config = dict(
    n_layer=8,
    norm='rmsnorm',
    positions='rope',
    rope_fraction=0.75,
    attn_scale=0.125,
    tie_embeddings=False,
    lr_head=0.00568,
    batch_tokens=[65536, 131072, 196608],
    steps=10053,
)
Each number is 200 + 20 x the weight over its row's rms, rounded and kept within 0 to 999. Layers, rows and columns count from 0. The size before them is the row's rms in percent of the matrix's.

# layer 5 MLP gate, 3072x768, rms 0.117, rows 2139-2157, columns 128-255
107,213,237,193,227,176,180,193,202,173,210,232,197,232,213,180,203,199,218,214,177,203,215,191,191,197,204,217,222,174,206,212,210,189,186,168,232,218,207,188,190,197,172,195,211,195,227,216,177,205,192,254,217,191,199,200,212,179,183,228,188,221,226,231,233,192,184,211,195,169,196,193,192,229,172,198,239,173,205,169,197,223,212,202,166,219,213,185,207,198,147,204,170,192,204,175,181,200,199,203,212,174,235,195,163,172,200,174,170,211,222,216,194,214,198,173,189,158,216,199,224,198,206,196,242,204,193,214,224
102,179,210,222,171,183,181,229,204,222,190,204,197,166,165,199,220,192,201,223,214,196,190,191,183,210,182,213,218,164,195,205,185,183,228,198,207,193,209,192,184,230,184,196,211,194,180,163,207,217,213,216,174,196,160,211,224,206,245,211,204,242,208,230,197,256,172,160,163,177,215,184,233,198,245,230,229,238,228,196,237,221,196,225,212,167,180,197,186,196,248,192,162,223,160,147,162,185,203,210,227,180,213,198,203,214,199,229,214,207,247,155,186,212,220,176,192,213,203,212,180,198,206,206,203,189,201,195,207
104,224,177,199,207,201,190,200,218,184,182,192,184,188,191,214,166,186,193,174,215,191,167,256,219,208,183,161,212,187,171,207,190,195,200,211,170,220,169,209,202,191,176,193,220,187,187,194,188,195,213,216,233,182,213,237,175,178,198,232,208,218,206,180,224,223,197,117,174,198,162,181,188,212,216,154,182,166,238,236,221,200,192,182,213,190,219,195,193,248,215,212,207,169,216,202,217,204,259,209,183,202,247,191,213,177,218,211,219,204,204,222,184,187,218,184,197,198,201,214,172,193,211,216,171,200,229,212,214
115,187,204,211,224,191,166,179,243,207,217,187,189,195,184,235,181,217,156,214,194,203,196,218,218,160,240,194,183,180,172,193,166,188,187,224,214,211,200,191,209,203,215,243,231,181,212,221,238,233,211,209,198,190,170,206,218,220,188,204,189,157,174,198,190,196,220,187,181,200,188,229,249,193,195,206,208,198,212,198,212,208,204,196,217,174,219,207,196,166,229,184,169,190,196,191,198,217,222,191,199,184,214,185,202,210,208,198,195,236,229,226,170,237,159,219,214,184,215,166,184,223,211,179,206,225,237,228,210
099,212,205,218,244,227,213,196,170,179,200,236,235,184,171,190,222,176,235,195,208,219,212,215,219,216,207,165,180,194,167,192,226,225,168,206,243,183,185,225,200,194,226,205,191,182,209,193,230,150,158,205,188,205,207,172,180,193,197,199,187,214,206,182,202,251,187,178,233,176,184,171,223,204,189,210,177,187,170,198,199,216,218,230,197,184,181,213,251,194,209,208,191,191,220,190,213,203,220,206,205,216,233,165,242,218,192,224,210,186,202,196,205,226,163,231,220,192,194,188,218,146,205,208,156,198,201,174,169
089,167,168,188,202,187,202,173,186,192,181,180,199,221,216,165,203,219,221,204,204,206,196,193,193,197,200,204,236,199,223,181,210,199,228,184,213,228,166,216,210,219,221,195,197,196,247,171,189,184,204,210,241,222,197,173,196,218,224,235,155,177,171,186,190,195,223,189,177,232,198,198,255,224,200,205,187,190,224,240,201,238,214,213,213,215,207,198,207,193,171,166,195,167,220,197,198,185,190,184,200,221,173,203,185,183,161,197,190,213,211,228,203,220,200,169,177,219,235,179,231,232,184,201,202,226,201,218,195
096,191,172,212,184,174,183,199,232,227,230,205,173,234,219,201,177,227,214,229,170,243,198,197,218,209,215,238,213,172,208,162,184,184,236,197,192,216,192,213,178,187,201,221,184,212,184,200,187,208,197,181,176,179,171,205,196,199,223,244,147,250,216,227,226,175,182,203,208,216,250,181,177,196,192,180,235,215,189,173,184,207,228,216,191,214,227,169,176,204,194,191,184,229,184,208,205,194,212,220,197,212,222,227,160,195,188,199,175,182,215,188,179,209,189,211,191,197,240,219,205,181,190,181,205,215,206,242,173
094,179,229,183,172,209,225,207,179,224,177,190,182,188,219,227,218,163,179,235,204,207,202,192,213,174,190,198,177,195,223,195,208,202,177,250,226,226,220,178,217,238,176,222,192,183,188,196,196,198,199,219,154,164,196,216,161,195,235,203,173,226,196,216,210,212,189,157,202,197,223,181,229,180,190,218,217,185,208,148,191,174,227,208,218,214,205,214,185,206,164,196,194,190,197,212,168,183,214,187,218,229,206,231,207,209,172,242,215,192,197,221,204,189,166,215,166,216,244,221,205,183,190,182,223,176,186,240,188
097,184,168,193,203,156,228,168,190,208,214,198,193,210,178,148,190,196,217,185,191,212,148,210,194,216,196,189,194,221,167,228,212,184,232,163,192,203,193,176,207,185,248,171,227,167,199,178,169,207,213,228,206,219,196,237,210,209,190,171,208,196,162,165,217,219,194,191,196,221,159,201,210,206,175,239,194,205,185,204,220,213,256,207,194,190,199,186,230,204,231,201,188,183,154,159,217,220,209,222,202,215,179,206,205,230,183,233,205,210,196,223,189,208,171,178,170,183,176,218,192,207,230,202,230,197,209,192,211
102,234,216,212,247,169,190,190,189,191,199,200,213,222,219,188,188,173,203,190,185,222,221,201,207,235,215,174,231,183,200,187,197,174,166,155,184,206,176,239,193,196,194,186,163,214,172,175,214,201,177,200,163,188,211,211,189,231,179,191,230,192,181,187,216,173,173,176,176,203,221,218,221,212,145,165,206,230,222,205,215,203,205,190,191,174,205,198,193,219,198,190,179,190,175,166,202,197,151,200,196,168,216,216,234,148,192,211,202,211,198,209,211,173,214,173,249,179,183,211,195,198,185,187,198,177,229,184,209
102,197,202,205,190,213,190,193,210,208,237,214,162,220,193,190,227,168,191,207,181,220,209,180,206,202,185,213,202,209,184,167,218,200,229,185,197,217,194,199,185,205,221,198,225,207,216,209,197,195,210,200,190,208,232,220,168,181,219,185,189,184,171,199,220,183,195,238,230,193,206,212,200,169,220,217,160,185,150,195,203,247,185,181,186,196,218,191,230,188,207,189,211,204,202,198,209,205,195,207,188,197,227,184,204,181,216,190,209,182,241,217,188,207,203,208,202,231,229,217,168,212,204,217,210,245,193,182,203
108,220,183,191,205,179,231,184,205,202,192,228,194,211,183,213,205,196,199,216,191,202,167,198,178,174,203,201,192,154,208,191,189,213,209,200,213,209,204,192,216,184,200,197,193,193,237,204,199,171,159,230,183,244,197,166,185,188,176,202,216,194,194,188,182,231,200,200,216,207,205,198,196,200,202,195,221,170,216,212,206,210,220,179,200,188,237,173,205,187,177,214,195,193,126,215,162,220,193,197,205,208,141,209,208,219,228,154,214,179,210,200,199,212,174,216,235,225,233,202,188,204,222,187,211,180,213,193,222
100,161,234,195,208,194,200,191,203,203,167,240,220,218,215,176,226,209,180,176,188,231,245,159,204,224,200,199,224,196,212,168,175,214,203,200,193,227,220,231,182,181,244,189,218,202,193,236,182,209,142,172,243,191,168,181,199,205,235,227,193,205,222,230,217,180,149,176,198,174,194,201,188,181,185,214,202,216,193,184,217,188,185,243,204,203,203,220,186,210,181,213,185,174,183,215,183,213,231,176,207,176,161,187,201,208,186,190,217,209,226,171,238,202,149,203,234,203,190,198,223,204,188,176,185,230,171,207,164
106,213,168,169,209,202,191,157,172,168,247,187,236,194,182,237,205,205,217,229,203,210,173,181,181,207,218,200,219,196,219,218,237,186,193,192,225,181,203,177,194,192,177,193,154,203,220,215,185,216,214,211,203,254,178,215,199,212,227,214,189,223,201,173,190,214,196,195,190,200,184,233,167,191,259,196,183,214,145,210,217,148,177,202,207,195,189,226,205,215,222,209,214,213,200,203,171,199,211,193,205,211,188,235,197,192,217,206,199,230,206,198,231,179,190,198,187,187,190,191,188,218,226,215,209,185,231,225,146
100,219,217,204,213,210,192,194,216,252,200,187,189,178,229,255,199,187,223,154,193,212,190,178,212,218,235,197,207,193,204,208,242,188,215,195,199,224,214,189,213,224,170,226,219,211,224,223,142,235,182,185,211,226,206,191,172,187,197,203,185,211,184,224,176,162,158,190,193,199,221,186,185,226,167,204,176,196,170,170,205,207,206,163,212,202,187,209,203,195,234,210,205,195,218,218,215,211,192,236,187,179,193,240,184,203,215,189,172,200,183,217,242,206,212,214,236,200,225,203,175,220,199,200,221,169,217,174,193
106,208,185,149,182,170,193,174,192,204,201,199,216,196,180,190,205,227,242,130,151,190,227,216,203,201,213,170,190,212,196,195,208,194,199,164,207,200,235,188,208,206,223,171,210,202,212,207,191,200,249,163,212,185,253,218,189,183,218,207,238,179,182,206,214,211,177,140,203,167,209,219,202,177,197,176,217,220,198,194,200,212,227,211,181,208,200,202,206,146,206,233,206,211,211,182,151,168,191,211,221,214,164,193,170,194,213,200,184,168,207,217,214,196,223,195,215,202,190,180,221,210,168,167,212,214,182,218,182
106,208,226,188,163,203,184,207,190,217,207,189,270,166,207,186,242,179,191,206,181,205,200,169,176,205,209,225,169,201,165,214,194,264,139,174,197,166,194,208,198,181,194,199,178,236,212,184,184,202,194,181,212,213,201,216,190,227,184,205,195,205,219,205,202,203,220,189,187,199,204,214,199,180,186,183,222,222,210,213,180,202,189,205,210,221,230,206,242,193,204,208,209,225,172,211,203,207,208,207,198,194,191,223,185,202,184,185,193,216,200,163,201,179,224,219,211,232,209,196,217,193,232,190,213,195,238,156,170
099,200,196,209,211,186,159,206,173,207,199,209,181,195,236,220,168,202,196,211,213,223,209,219,191,170,199,190,240,218,228,185,157,254,187,171,174,204,235,201,214,217,214,215,198,201,197,183,243,205,190,206,193,189,191,212,193,180,220,196,225,200,218,195,209,207,196,186,191,181,209,197,226,223,198,178,194,200,233,217,176,200,204,187,214,185,213,229,189,184,181,209,204,214,209,177,241,167,161,181,209,135,140,187,193,205,187,186,192,169,198,197,194,153,213,190,176,148,187,204,232,177,213,202,184,213,197,215,213
104,172,204,173,235,180,230,189,206,184,171,204,217,225,167,197,169,216,189,184,189,243,199,185,221,233,216,190,201,239,193,216,236,193,204,205,181,181,173,219,196,189,204,184,218,204,167,232,197,182,155,198,206,200,175,184,168,217,185,225,185,202,185,191,212,221,198,221,188,205,202,230,200,188,179,179,228,197,179,174,210,227,190,186,196,166,182,209,178,175,226,221,154,190,227,200,253,207,233,177,230,205,215,198,221,169,181,177,188,204,194,198,193,212,191,193,201,180,220,194,188,199,184,194,190,177,205,226,202
# layer 5 MLP up, 3072x768, rms 0.115, rows 2139-2156, columns 128-255
106,200,207,185,194,186,192,226,185,215,194,228,192,203,202,196,229,226,196,219,183,199,220,175,223,188,217,181,177,184,187,230,209,216,188,195,209,196,230,177,191,185,205,237,193,224,186,199,206,190,215,217,182,196,215,202,182,215,229,196,212,163,186,179,221,174,193,215,191,211,185,195,183,197,161,203,216,242,234,174,212,210,180,201,217,194,179,180,175,180,176,197,161,214,177,171,208,216,179,215,204,189,192,191,179,193,201,187,208,203,171,220,197,192,222,182,230,218,187,188,158,236,220,176,200,219,196,210,198
099,173,206,229,221,199,202,197,193,197,199,195,182,209,205,186,223,228,149,178,224,173,198,224,159,190,194,183,186,206,174,199,247,202,154,208,194,177,227,179,211,197,220,229,200,218,205,219,164,214,215,204,204,200,194,203,231,183,192,209,201,221,176,192,201,209,246,196,216,212,219,197,186,197,184,228,235,199,177,180,178,206,210,258,149,186,179,194,194,173,211,158,208,181,188,195,204,179,209,199,194,221,211,220,208,205,222,234,192,232,195,195,215,234,204,232,178,201,208,202,199,226,175,201,221,208,179,191,200
099,221,229,199,205,209,195,217,187,188,202,182,179,191,219,234,199,179,203,214,205,198,207,212,185,162,208,192,212,231,222,194,247,194,163,188,211,221,210,173,195,190,198,181,175,206,215,203,199,169,232,202,205,186,207,204,195,189,221,207,195,198,177,233,141,177,176,192,201,213,186,195,188,185,197,213,194,216,207,214,189,230,185,189,190,196,206,201,191,193,188,216,187,209,217,228,204,172,182,224,222,242,180,154,204,217,174,199,208,208,192,215,208,210,178,179,195,193,182,183,193,200,180,211,186,192,144,229,204
114,209,210,203,184,197,173,206,239,229,207,217,216,192,185,233,223,211,216,213,193,211,214,223,178,176,198,235,210,205,177,203,215,197,181,186,190,197,191,171,198,199,175,244,192,168,200,207,196,175,198,176,198,209,209,209,236,251,181,212,227,177,236,232,174,187,201,183,201,178,203,224,221,203,202,227,241,236,208,193,186,191,207,210,203,198,181,201,173,191,190,196,237,199,198,208,219,198,211,201,204,205,201,177,230,160,239,158,189,229,179,212,192,207,180,206,206,183,208,190,193,257,218,154,195,254,193,243,183
104,190,177,166,200,225,196,206,207,168,187,179,201,201,190,231,172,197,190,166,236,203,246,172,208,185,203,198,209,209,180,220,183,184,191,205,216,191,161,225,247,187,210,187,226,238,226,189,192,160,184,167,197,194,197,243,159,172,195,191,210,194,225,190,204,205,180,198,234,196,159,187,209,182,182,210,188,220,215,199,185,170,156,180,198,202,224,225,206,208,209,227,197,215,190,224,193,208,206,224,159,210,168,201,215,192,193,211,181,177,224,207,199,237,164,215,206,180,200,169,210,200,207,246,196,197,210,187,196
098,250,209,205,165,228,197,183,190,207,216,214,192,177,169,230,236,206,238,191,223,170,205,161,211,186,234,213,205,211,178,222,189,219,190,206,220,194,199,203,188,204,207,187,183,179,197,226,258,206,199,173,175,232,210,187,199,224,183,220,268,189,184,201,192,230,164,201,225,187,219,204,204,179,207,236,225,219,193,181,186,204,179,176,177,189,195,198,189,186,211,214,209,191,210,225,205,214,206,202,233,177,207,241,193,234,234,190,203,161,184,191,202,189,208,231,169,188,175,225,212,196,198,198,164,176,157,183,214
098,221,171,213,214,218,197,218,224,181,211,195,137,208,203,183,199,203,182,167,211,200,210,205,175,204,232,208,233,185,199,195,238,251,227,213,193,222,187,219,151,198,196,231,182,203,216,201,181,214,199,187,205,209,202,175,159,201,188,201,227,211,197,190,208,203,180,206,245,220,212,229,176,188,197,206,191,213,188,201,196,250,187,189,206,224,174,207,203,215,171,228,184,186,211,163,191,186,201,212,227,222,198,219,180,229,188,208,208,203,190,205,189,197,214,195,232,190,185,176,192,203,188,208,204,204,195,228,212
093,223,207,198,233,221,192,196,198,198,215,198,198,184,184,192,175,219,165,211,220,185,227,210,235,174,192,207,212,209,182,193,165,198,173,191,167,186,208,142,178,201,215,205,243,199,201,228,192,194,193,191,216,227,190,213,189,167,197,203,192,216,221,221,168,222,206,196,223,198,181,199,206,208,156,187,203,187,189,177,195,191,198,165,158,216,213,242,228,184,206,224,187,207,215,198,219,191,223,161,164,198,167,162,177,230,230,189,167,171,226,195,200,161,185,184,257,189,156,202,179,193,210,199,157,228,196,207,219
088,204,205,243,207,175,163,182,194,223,193,196,180,226,199,207,220,202,187,182,181,215,196,218,217,182,221,199,201,204,233,193,184,221,211,243,184,180,162,229,197,189,191,214,183,225,245,207,239,204,185,197,185,178,200,181,222,194,187,208,182,210,177,199,207,180,217,198,205,171,210,216,195,204,237,200,188,209,213,204,204,232,191,196,206,178,180,206,219,192,188,220,199,201,239,187,183,225,182,204,202,195,200,219,250,196,218,197,214,198,189,146,202,232,206,200,240,186,236,177,187,161,177,199,188,203,200,184,178
099,197,201,177,194,210,213,171,171,179,204,255,210,193,181,188,180,183,218,177,221,205,200,178,183,183,190,200,190,198,200,224,212,184,198,219,195,219,217,224,178,204,190,232,222,204,173,164,211,213,190,181,209,180,208,194,245,168,169,254,188,204,222,203,225,202,185,224,172,192,205,177,182,195,182,201,185,183,211,198,202,233,201,199,224,198,218,208,224,177,209,172,236,186,221,124,214,207,229,191,224,221,178,196,181,210,171,223,223,208,203,205,159,202,188,192,206,187,204,240,226,194,221,198,181,231,186,218,220
102,205,203,218,170,203,210,204,205,208,188,189,180,179,186,198,194,200,178,191,191,154,203,200,198,213,199,220,197,217,192,168,207,171,208,176,200,188,199,227,199,204,231,214,201,212,186,228,176,193,177,205,180,164,185,163,194,215,211,196,198,180,204,192,213,228,202,218,206,187,232,236,212,183,206,173,202,207,212,171,220,188,180,188,219,194,214,227,193,177,225,206,161,191,217,192,218,189,213,224,166,190,215,210,191,187,210,191,162,179,197,168,269,184,208,210,179,214,181,172,181,225,199,227,191,172,196,202,204
108,182,199,206,197,196,170,215,205,214,189,195,173,173,176,187,200,215,191,195,220,182,205,238,213,196,214,184,209,205,211,200,204,173,209,185,200,262,162,179,204,204,223,209,228,195,207,184,196,225,222,195,195,182,223,203,189,194,235,219,179,232,214,167,199,217,199,221,191,188,194,181,192,169,207,207,172,222,207,210,179,163,200,205,172,202,187,194,179,191,191,188,197,175,216,172,183,256,180,212,220,209,182,200,208,211,180,223,168,170,167,199,209,178,228,199,168,209,190,214,208,239,234,197,211,187,228,205,210
095,213,194,192,213,244,210,208,194,176,225,172,185,226,207,193,212,200,200,219,220,255,178,229,208,226,165,220,171,223,203,190,209,205,257,209,202,192,213,200,189,214,196,205,173,222,192,148,211,207,176,208,206,202,203,219,239,206,205,179,185,201,201,236,202,205,225,230,183,236,217,174,226,163,195,237,174,225,222,194,188,191,194,158,204,185,194,210,195,175,166,169,216,185,196,178,201,203,191,201,209,206,171,162,217,211,219,207,233,197,199,208,204,219,214,217,204,158,218,209,189,187,206,173,178,202,204,169,200
103,214,216,200,217,193,187,189,207,222,147,166,242,213,225,177,200,245,195,177,187,207,221,199,184,226,187,214,207,221,182,165,182,200,183,213,200,198,187,203,187,198,206,173,184,175,196,235,200,166,203,189,193,212,196,173,151,193,240,186,165,173,199,201,244,193,216,219,241,170,209,180,217,191,213,243,210,193,204,177,171,207,197,204,197,192,219,173,202,177,207,192,228,211,199,187,205,181,214,184,201,234,154,205,192,207,190,226,207,198,186,218,227,156,195,209,188,174,165,202,212,196,191,198,202,185,210,194,193
093,214,209,201,186,215,186,145,190,225,178,223,216,209,204,210,181,202,196,159,228,172,192,202,191,202,194,189,196,221,221,182,183,199,168,201,165,236,187,172,201,221,202,220,223,226,198,203,227,204,217,186,183,226,187,176,202,174,218,174,179,160,233,204,213,190,200,191,186,210,162,165,198,222,197,212,213,155,203,235,192,230,226,185,204,194,226,230,205,197,215,200,168,194,210,191,220,190,228,204,189,199,181,176,226,195,249,206,176,233,179,204,189,176,192,203,197,178,220,195,206,195,184,205,176,208,207,203,194
101,206,211,209,194,228,171,215,213,229,239,208,187,235,179,201,178,191,183,182,188,190,223,206,171,207,197,195,180,208,176,199,196,171,184,223,181,221,182,188,220,192,226,210,216,179,218,195,257,242,178,192,199,204,161,192,232,201,172,168,215,196,182,193,201,201,227,200,185,225,188,202,174,219,197,192,206,214,212,195,201,200,214,184,201,216,173,203,201,189,188,232,182,211,201,215,198,202,220,214,199,190,183,218,196,196,187,184,221,203,206,221,158,222,191,227,184,164,200,182,177,165,169,208,225,181,214,143,192
108,185,184,218,189,183,208,223,209,177,200,211,199,177,260,141,189,191,169,138,184,225,195,163,180,221,175,181,199,174,222,226,216,209,189,220,190,228,189,209,185,191,190,199,193,216,216,209,202,196,216,236,210,198,203,170,184,212,195,208,187,187,131,194,187,193,188,183,188,193,200,182,174,203,196,199,203,254,218,181,170,204,206,174,209,209,231,227,175,177,202,184,178,219,208,193,231,207,170,200,185,215,177,196,192,217,208,205,191,215,191,220,204,221,217,170,209,174,214,230,217,193,210,154,205,216,179,188,187
102,198,176,215,173,187,193,201,193,225,191,195,196,210,197,227,205,186,187,164,172,232,227,193,216,190,199,204,241,216,143,192,187,189,206,205,207,215,190,186,153,239,202,207,186,221,157,211,215,197,234,200,195,154,218,195,193,189,173,186,170,205,199,207,168,195,195,193,196,193,227,210,212,170,190,185,212,183,204,201,191,196,169,194,204,244,237,192,191,202,209,196,182,220,215,189,230,196,236,170,189,228,198,180,207,162,153,182,238,182,168,191,170,202,209,166,215,223,160,234,188,170,195,202,232,212,215,216,216
# layer 5 MLP down (transposed), 3072x768, rms 0.112, rows 2139-2156, columns 128-255
105,207,181,208,205,189,191,216,198,189,208,204,220,200,175,186,239,171,222,217,208,236,264,226,231,214,180,209,168,209,263,206,217,227,241,186,235,213,212,203,201,199,220,230,242,151,188,191,189,187,242,222,213,193,208,237,218,189,190,193,224,182,187,208,225,173,206,183,160,160,220,174,230,215,171,211,186,209,225,132,205,227,203,166,179,197,223,182,197,213,188,165,154,227,176,164,217,194,201,216,184,208,248,226,202,224,204,204,219,218,198,205,167,196,194,171,211,197,204,190,191,197,202,187,189,168,177,179,221
100,220,179,211,218,175,160,167,180,200,213,178,200,209,187,194,197,204,209,193,189,192,203,177,227,222,174,182,209,199,188,216,195,238,216,205,217,216,227,227,190,201,194,179,209,196,213,218,182,202,185,223,226,198,194,189,208,222,164,177,207,238,195,225,202,211,190,224,192,178,203,193,155,189,191,225,199,204,208,170,176,167,202,205,187,213,178,204,221,191,207,187,154,166,197,210,207,183,205,197,221,212,230,192,214,172,247,175,200,195,198,187,206,200,166,199,203,224,246,196,176,174,199,209,194,177,171,214,188
102,204,196,210,194,195,190,197,223,226,177,182,181,194,214,217,226,223,181,217,195,188,178,188,204,213,199,184,195,165,196,190,177,169,207,195,198,191,222,204,176,224,145,216,225,180,176,223,238,162,180,212,193,229,174,202,199,202,208,191,164,209,237,227,177,209,210,208,165,194,217,188,205,214,213,204,176,194,183,189,199,222,203,182,209,224,215,220,208,192,191,183,190,217,250,200,196,205,182,239,204,209,224,188,190,201,157,192,201,194,191,212,198,172,181,236,208,191,182,227,210,198,200,221,231,216,192,219,223
115,183,216,195,186,236,173,204,205,221,240,216,171,174,203,192,186,219,169,193,179,217,210,164,191,197,200,198,197,197,209,222,226,214,200,213,201,162,210,218,191,227,192,177,188,204,172,219,210,197,209,192,176,207,182,184,204,181,183,196,185,201,191,206,187,184,193,223,166,241,193,217,171,224,189,191,216,214,200,246,181,204,190,159,204,194,207,211,209,187,185,175,241,236,201,183,203,191,179,177,200,205,264,199,226,183,180,181,207,192,177,194,225,177,175,204,223,226,173,181,194,164,196,193,207,194,213,242,207
110,196,197,175,187,213,186,206,181,199,195,201,197,193,192,180,210,195,208,205,217,193,257,195,185,186,235,188,213,191,189,201,165,208,188,184,202,186,179,267,182,176,208,181,198,207,182,202,216,194,183,159,178,227,194,219,212,212,205,196,184,194,191,192,198,167,192,245,200,187,209,180,237,198,221,213,191,157,195,167,210,191,202,156,204,178,226,188,231,191,186,191,189,230,208,199,217,208,213,218,195,177,266,223,201,186,209,189,176,194,167,199,221,202,192,216,214,177,228,172,212,227,223,213,199,190,208,190,236
092,171,215,196,211,176,203,189,218,256,186,209,208,203,213,202,202,178,203,212,211,201,188,191,190,186,182,213,200,193,198,201,176,189,204,215,203,231,199,198,206,196,214,191,206,190,171,195,202,233,193,173,204,183,247,164,246,212,220,195,199,219,225,171,244,208,201,195,231,193,219,223,223,206,169,208,202,179,152,209,171,212,186,227,196,199,165,217,216,212,222,200,243,220,203,199,155,191,242,186,170,209,214,172,182,194,230,218,243,188,224,196,185,210,232,199,211,194,219,229,187,207,176,224,206,217,220,197,219
097,186,154,201,213,178,225,199,218,200,225,202,183,212,180,199,194,200,206,190,207,186,211,215,187,179,224,191,250,209,203,187,224,199,200,202,208,234,215,215,179,195,203,249,163,183,209,202,173,227,186,209,212,188,206,175,188,172,203,209,201,206,211,220,219,185,208,209,258,175,203,211,201,218,183,215,201,236,218,186,197,181,175,221,215,184,204,209,184,212,201,189,221,213,222,194,187,181,194,225,208,190,194,179,227,212,176,196,215,203,205,190,177,159,216,182,190,142,225,172,207,213,164,207,192,196,206,186,186
093,171,171,169,226,215,205,177,174,211,223,217,209,189,198,208,181,221,197,176,180,203,227,235,188,176,192,190,221,208,186,204,157,177,220,181,245,229,215,224,210,192,199,217,231,231,224,240,190,198,198,237,238,175,179,224,206,213,238,220,188,224,213,199,230,197,190,182,178,162,211,237,207,186,214,215,195,219,210,198,166,198,191,188,194,217,195,196,224,211,194,207,204,191,204,187,178,202,223,199,236,215,200,186,204,194,210,175,192,215,202,181,178,220,202,185,200,177,193,175,219,219,207,201,223,198,214,172,215
100,199,188,186,201,175,195,184,206,200,152,198,197,189,178,220,204,223,193,208,200,210,179,200,186,191,214,174,239,220,203,224,209,236,239,167,215,198,212,203,188,179,241,189,234,209,216,199,201,190,177,238,198,168,196,183,227,176,195,215,207,204,169,174,225,208,234,204,204,209,160,187,211,186,228,228,201,218,197,202,232,188,213,219,202,194,222,198,231,204,215,185,194,169,168,201,197,176,195,203,195,183,212,206,203,210,187,200,220,182,178,202,189,205,181,177,167,212,211,217,190,210,224,167,220,224,218,215,200
093,196,219,214,185,167,198,168,153,165,173,185,173,194,177,217,212,200,203,195,210,214,197,190,193,218,219,188,199,187,224,221,228,208,208,212,206,201,197,187,172,203,183,190,207,210,170,209,192,191,210,193,182,184,226,229,218,228,182,235,218,225,183,202,181,178,179,215,184,190,196,223,234,206,212,194,204,234,197,190,175,193,192,204,240,177,210,187,213,205,223,176,175,202,179,193,181,226,180,229,192,235,230,201,170,212,204,205,213,202,188,216,200,195,191,204,205,191,202,207,222,171,194,205,203,200,185,200,197
101,191,175,193,210,209,212,212,209,202,193,197,160,216,219,206,207,185,194,183,214,172,210,190,210,183,185,211,205,199,216,198,161,199,197,157,205,216,226,202,189,238,200,241,199,176,260,198,179,149,208,221,177,243,191,218,207,198,216,252,201,168,221,210,189,191,217,215,182,215,179,216,179,226,237,185,192,225,218,197,201,189,183,195,198,205,202,192,198,147,196,205,203,228,196,200,209,184,238,215,179,174,213,214,174,237,219,188,147,218,175,203,217,207,225,203,141,229,205,206,206,188,174,194,228,213,222,181,206
105,219,207,195,187,198,206,163,200,195,166,211,205,187,215,223,211,194,203,188,212,204,193,210,207,219,194,198,195,171,184,175,181,165,189,196,212,196,174,210,207,232,207,213,185,201,225,209,215,242,231,228,189,186,160,194,217,189,180,211,197,216,190,175,203,201,190,212,202,199,217,209,210,197,196,196,197,234,199,183,227,183,170,213,178,158,182,200,211,189,169,209,241,169,198,239,219,245,209,213,214,222,216,229,210,182,136,246,189,205,202,217,220,200,185,201,165,221,235,211,249,221,227,186,212,202,226,164,199
101,229,198,153,187,203,200,186,203,207,203,192,193,197,193,212,218,195,205,209,212,180,179,187,270,218,232,199,198,215,209,174,196,203,188,188,210,176,207,171,221,205,176,178,205,205,212,195,206,203,206,199,164,190,167,189,203,208,176,199,183,185,186,214,175,201,204,179,174,238,225,187,215,196,227,174,231,163,218,171,214,217,210,152,192,210,235,197,182,217,202,178,212,178,213,222,196,195,168,149,192,204,250,195,196,213,222,171,216,184,214,202,188,221,213,176,179,236,185,196,191,175,212,188,232,194,218,186,180
105,193,208,210,180,218,214,180,231,169,214,177,182,174,202,217,214,178,195,197,206,209,193,219,171,192,173,182,199,217,215,181,176,171,207,183,219,230,232,225,212,175,201,155,179,203,221,212,195,203,188,208,187,196,188,188,183,221,196,198,206,216,185,214,177,167,186,172,244,200,215,194,193,176,246,233,165,188,178,173,178,220,194,198,182,223,223,211,202,172,209,182,171,177,226,208,191,215,215,213,185,239,230,180,222,180,197,209,214,245,211,179,164,185,156,218,160,182,240,167,194,222,198,217,210,210,189,203,203
099,199,222,228,199,202,197,225,221,205,199,204,192,198,169,249,197,182,202,185,194,162,213,172,192,172,201,182,204,207,207,191,152,195,201,227,204,217,203,217,210,198,193,214,192,213,223,212,226,193,223,195,175,212,202,206,222,240,195,206,218,205,230,220,188,196,221,234,195,203,182,199,211,199,193,153,222,229,190,169,137,226,183,179,215,207,195,179,203,203,196,238,172,207,220,218,209,207,224,194,167,241,212,214,191,183,183,211,190,224,204,205,206,186,179,193,215,226,171,215,205,168,240,182,203,187,219,231,197
099,211,233,195,218,224,183,203,189,238,194,189,210,235,177,202,180,178,193,176,182,219,174,214,181,202,173,191,214,158,201,209,216,236,219,214,192,239,180,169,196,240,214,180,206,198,186,208,210,200,179,207,219,164,181,218,209,197,186,202,197,188,207,212,216,234,200,206,207,204,203,172,215,181,177,224,197,191,271,221,210,207,206,209,210,178,173,223,237,217,213,223,198,173,220,206,214,205,220,216,202,186,124,183,198,194,178,173,241,198,215,184,201,153,198,207,176,180,251,180,212,208,179,216,226,212,194,161,193
106,185,185,213,185,196,173,201,196,175,217,203,221,215,221,146,191,195,188,168,210,194,154,180,197,229,183,186,191,182,202,214,193,230,203,214,179,197,218,192,201,186,214,198,196,224,185,188,225,221,236,218,204,210,186,216,212,228,197,222,199,178,201,201,173,208,215,198,191,190,193,161,200,210,199,203,199,214,221,185,200,199,219,200,162,212,203,198,210,205,217,187,173,220,233,189,207,194,184,199,182,214,176,213,206,223,188,208,187,205,196,211,232,213,225,189,170,205,187,193,210,197,199,199,167,211,191,169,160
096,233,151,221,191,201,188,215,186,203,199,204,221,197,185,168,214,218,202,183,172,206,196,216,213,227,212,234,184,190,232,181,219,206,230,185,203,203,207,202,229,202,214,142,179,171,179,253,209,243,209,202,196,207,256,233,159,227,209,194,190,196,202,195,204,196,208,196,218,176,214,207,177,257,209,196,200,170,198,222,180,230,200,205,213,199,204,211,174,208,196,149,206,219,183,190,218,180,175,191,244,203,222,183,187,179,201,200,163,192,174,221,208,187,177,192,190,207,193,201,198,211,196,203,168,193,237,178,159